Weights of a small GPT-style language model, trained from scratch on English Wikipedia.
Size: 16 layers, width 256, 4 heads of 64, vocabulary 2171, 11.6M parameters.
Architecture: RMSNorm before each block, normalized queries and keys.
Each number is 500 + 50 x the weight over the matrix's rms, rounded and kept within 0 to 999. Layers, rows and columns count from 0. Numbers have three digits each.

# layer 12 MLP gate, 512x256, rms 0.254, rows 246-260, columns 192-255
414480462553441458491588533435520526623408558457493420501481471458570408492501481475404481484481478451538496389583550479470473486591502477527409444443478463427478546493487511498568435454443533
530571528403443486553559540474607412448534448509516543539394517479414524474589527527426536445485450510520475473520439478525534498586509453477579504628489532525522531567471522486478374492585474
391463450458547563490473560571541438423504486452448421453483467436486447461561509532514513488543567443485513481557506488542530486450478490540486603529514460528577497498454573465495585524438469
495541588470536504442537465448454460527487432459504497469469488430461491489454529535505469544562523447456508405534433477455639523577429520497527611509474465427607506476453460464489459395506518
481494383505596547454499550466482578503512457492443485430473537471409424636527486463498520488450537473541495497455535494481543489477529439518519532481523463472514506510590414459482498512573453
512604516460516443558499468510571498519495522482537520530524632518603507514520481551446570522435565526531453461639537487392492505504516498475554520403385427488570418528505529531409512507396443
550464462504543500448450585474453447446519544504511524527559569499510553548495508523559450413513436462496570526437500507385466457623459499557508438550437460458573489459492476482470493559500473
442473489484574456428513438473511550493544542428507458499447504383602460524582468555430464440539533498535507443584506525465533540548509378489451473386524437526493554498546446540482432413508484
489537500550406615453574528551432366480587555550519519529474496510423559449477511513553525468443540451476574440547491575594456525529545453470538600433431420471487544429568488405537496521492584
571588551504522491484472556566490548378533475498536425468435568502512551458447547491574546589488464504437561382525467476522515497458413501487489498507506594418502453537463512424547526496557536
522507493514458512495508401488468559506491524477476486552517431514520426349520482529488475456577553540498486410497525418481472550496484473509434409512552435533425458476516480542440510493430461
419524573515413605495430402400546468518531388538591561411456451376510525571491547470477461456460527540488558474427556458486525481529574472518485530424476477494475455473463541487589585587497540
489447499525462478553531520503479509545451537485531442466514547485466444507499376547489488510406492560460533426506499589519397454421495507405409474546509533574467638524513511508455475413441479
482488418579495473523555515466478478508528538545581497459443449450539526534521571446485529493404591482395547522501538480545471521468535408541486482450500471469552496480487522447473483529499539
487509482453387501536468570538464461480494504543491476531462387477425433414439507543473491534470580605560432530472507550554572540424478592549535556511438531427482443523442468484580489541540546
# layer 12 MLP up, 512x256, rms 0.269, rows 246-259, columns 192-255
494520525480502485481490460490534549510579583519479479435457431556555464531397458475485420508463428579475543420473494551645458524493471444520435463512494535550446554495576577500486503527498659
556416562511480517536503511435507478650441442536493555563462532449563601563483476516512466477562456453416473482543518522417504564517586448514574513460474520445483514596504506515519525429517529
526444425468475419502436514529546526516586507548535612526616510483541440544531492539569527465505402527448451539565588505506505495487448535465449540529619517441487517615446491390462478584582447
480557483534474571566559567535511497583483460480527443451429605494548421631479484481557487504503459543506478482477585494591492571435473545506493600526500570535483556467514520505505551442525578
567517612483538510431536534494493458475383434498606388497502490500518504502535464542492504562479428549446463551472539559493510541529458534492459571470506462501551400528493509431556555605449604
582517471552510520561567611445487463503542543466472507544515524453531440587508439516404550483477500515464435477519538405482568493559419480560577527429421556554517493548388520479501527522456401
466489534432491495465509496516489474488465525450451490481466407574525547448559555502517513566445450562546553569473499454525430498421509455456471466467454454463543490472489640555478482503563458
599506374531556491457478491507529570431589504468558456421501526494550369514560540427506438450488584552450473468497523486369532462501458543505587451534577484473442563535516488504458483524551469
604453483557586495610385555412396441407474505431461525536549515491587497499493513389488560463543496513534340548547498525503501489481577535470528469478474536508514510539533405460520506430519497
572458451485588433473494522559524526497466447523559531501527486560485536447618403543489481528444489473600472479567423446441576507525399592593470408393432531478488544525414492477463492528464533
473515505563502552527437448545484617510490557418476437581499561522544572533526564531577371526487577466558576408560500458494582543462490486535493454406453434510581615499504547608461511488448459
538471494417495472567538583427413552534565497471499513584559550482488559525535472515561527532443521499468470476522473518403444516559490444551497507485531359513554464480596499477377572462523474
440436432527507507545530533597487507513554470575485511542396522505430518572527534526493511539461507482576520526416506573548465561509595526479469514427496469636562511451471465437544453490575451
550580439495540468457392459603478541559503490567502556442521458439448539527472535448615508519524512507529590537449454504464424562549520535478450528548459502497424519520495454483435432480536517
# layer 12 MLP down (transposed), 512x256, rms 0.259, rows 246-259, columns 192-255
457519499582555501502546424444457447502364541564530523505440494510535467577539488451550499577437509503560559519488437438435500497427505546469536500522506459456475595564451582467527449490477474
404429454399574506444483561651480515558460535464447510429522411438614502498456492490575499527459482493511502596453495473458449431481495464479530454550530512604488489444466477500507522504515459
578497516541395498425415509524449533576423411550491407527546637534477468554495398516563558510506361500450472471485471516445454448593541519538476434500532461559507473583520522617447485515521511
535513462490517616499453542545462459561549590467452490546542585551536454476508480504509472450440466588569429572495440522488425463508492488487599444528478485546547455523493478454606435484564467
542545496372499469479482441481451412465511524408436486469466446485536480523511603471454433458435524433523488562579525526491502472532579534471595468490458523518499430554636445599477478516542451
465593600444541457500514418475542541499500369517471526577545528443517402510544532621459523563426571462502483512479534507497454563525452581523440534448475416523466456483456522466443411537493474
555461546488469511582538524413532559488396519491533543486610465432436541513505458494563569546462564405526495464449492503490528475550547476498521478473497448407512457546555530497554489531506466
457460453371505501481466567571426533491434570550494415552509483500572542541501542545498514477432530520494595462492453559607496548497470409457475476515539476497576449509516553639507591526519440
459457393513520527482504513437530451449451507535506437468446479426394492534483507559371535437475441451525439519449465445542427528519466475481496490448465561536499580502557455460389555553489456
472467423564425510393541474506525446545546507527501503580536614521476482474529533573495433462459489535591529470476445495461477479571526438459461492457531450514454464564463431558589547509604543
436577481554546477404479488489556521390467589511457467560500547485503464557515481552444450503523491474446453449456539435324469533570423559519555533577506502539534480521504507484655516460518530
491585500472412551476514468510514510490486372443546545474559500487460403463562514480489469573489559513452544583438527578453542521562552445463413475450433555526598378522553511496450612488532468
440363555482476485460556438473566459409523467453563380511422543496459544527490486490478578581493618507513574446463461474497505344518454434438495597536486570512542508491475428495548541517543507
557432535476480542546442528578456471483514518488548414481488478424490493494600527523453491459478401531475561514504469485448527495486447457457420569584503506453553583456437397533504531403532522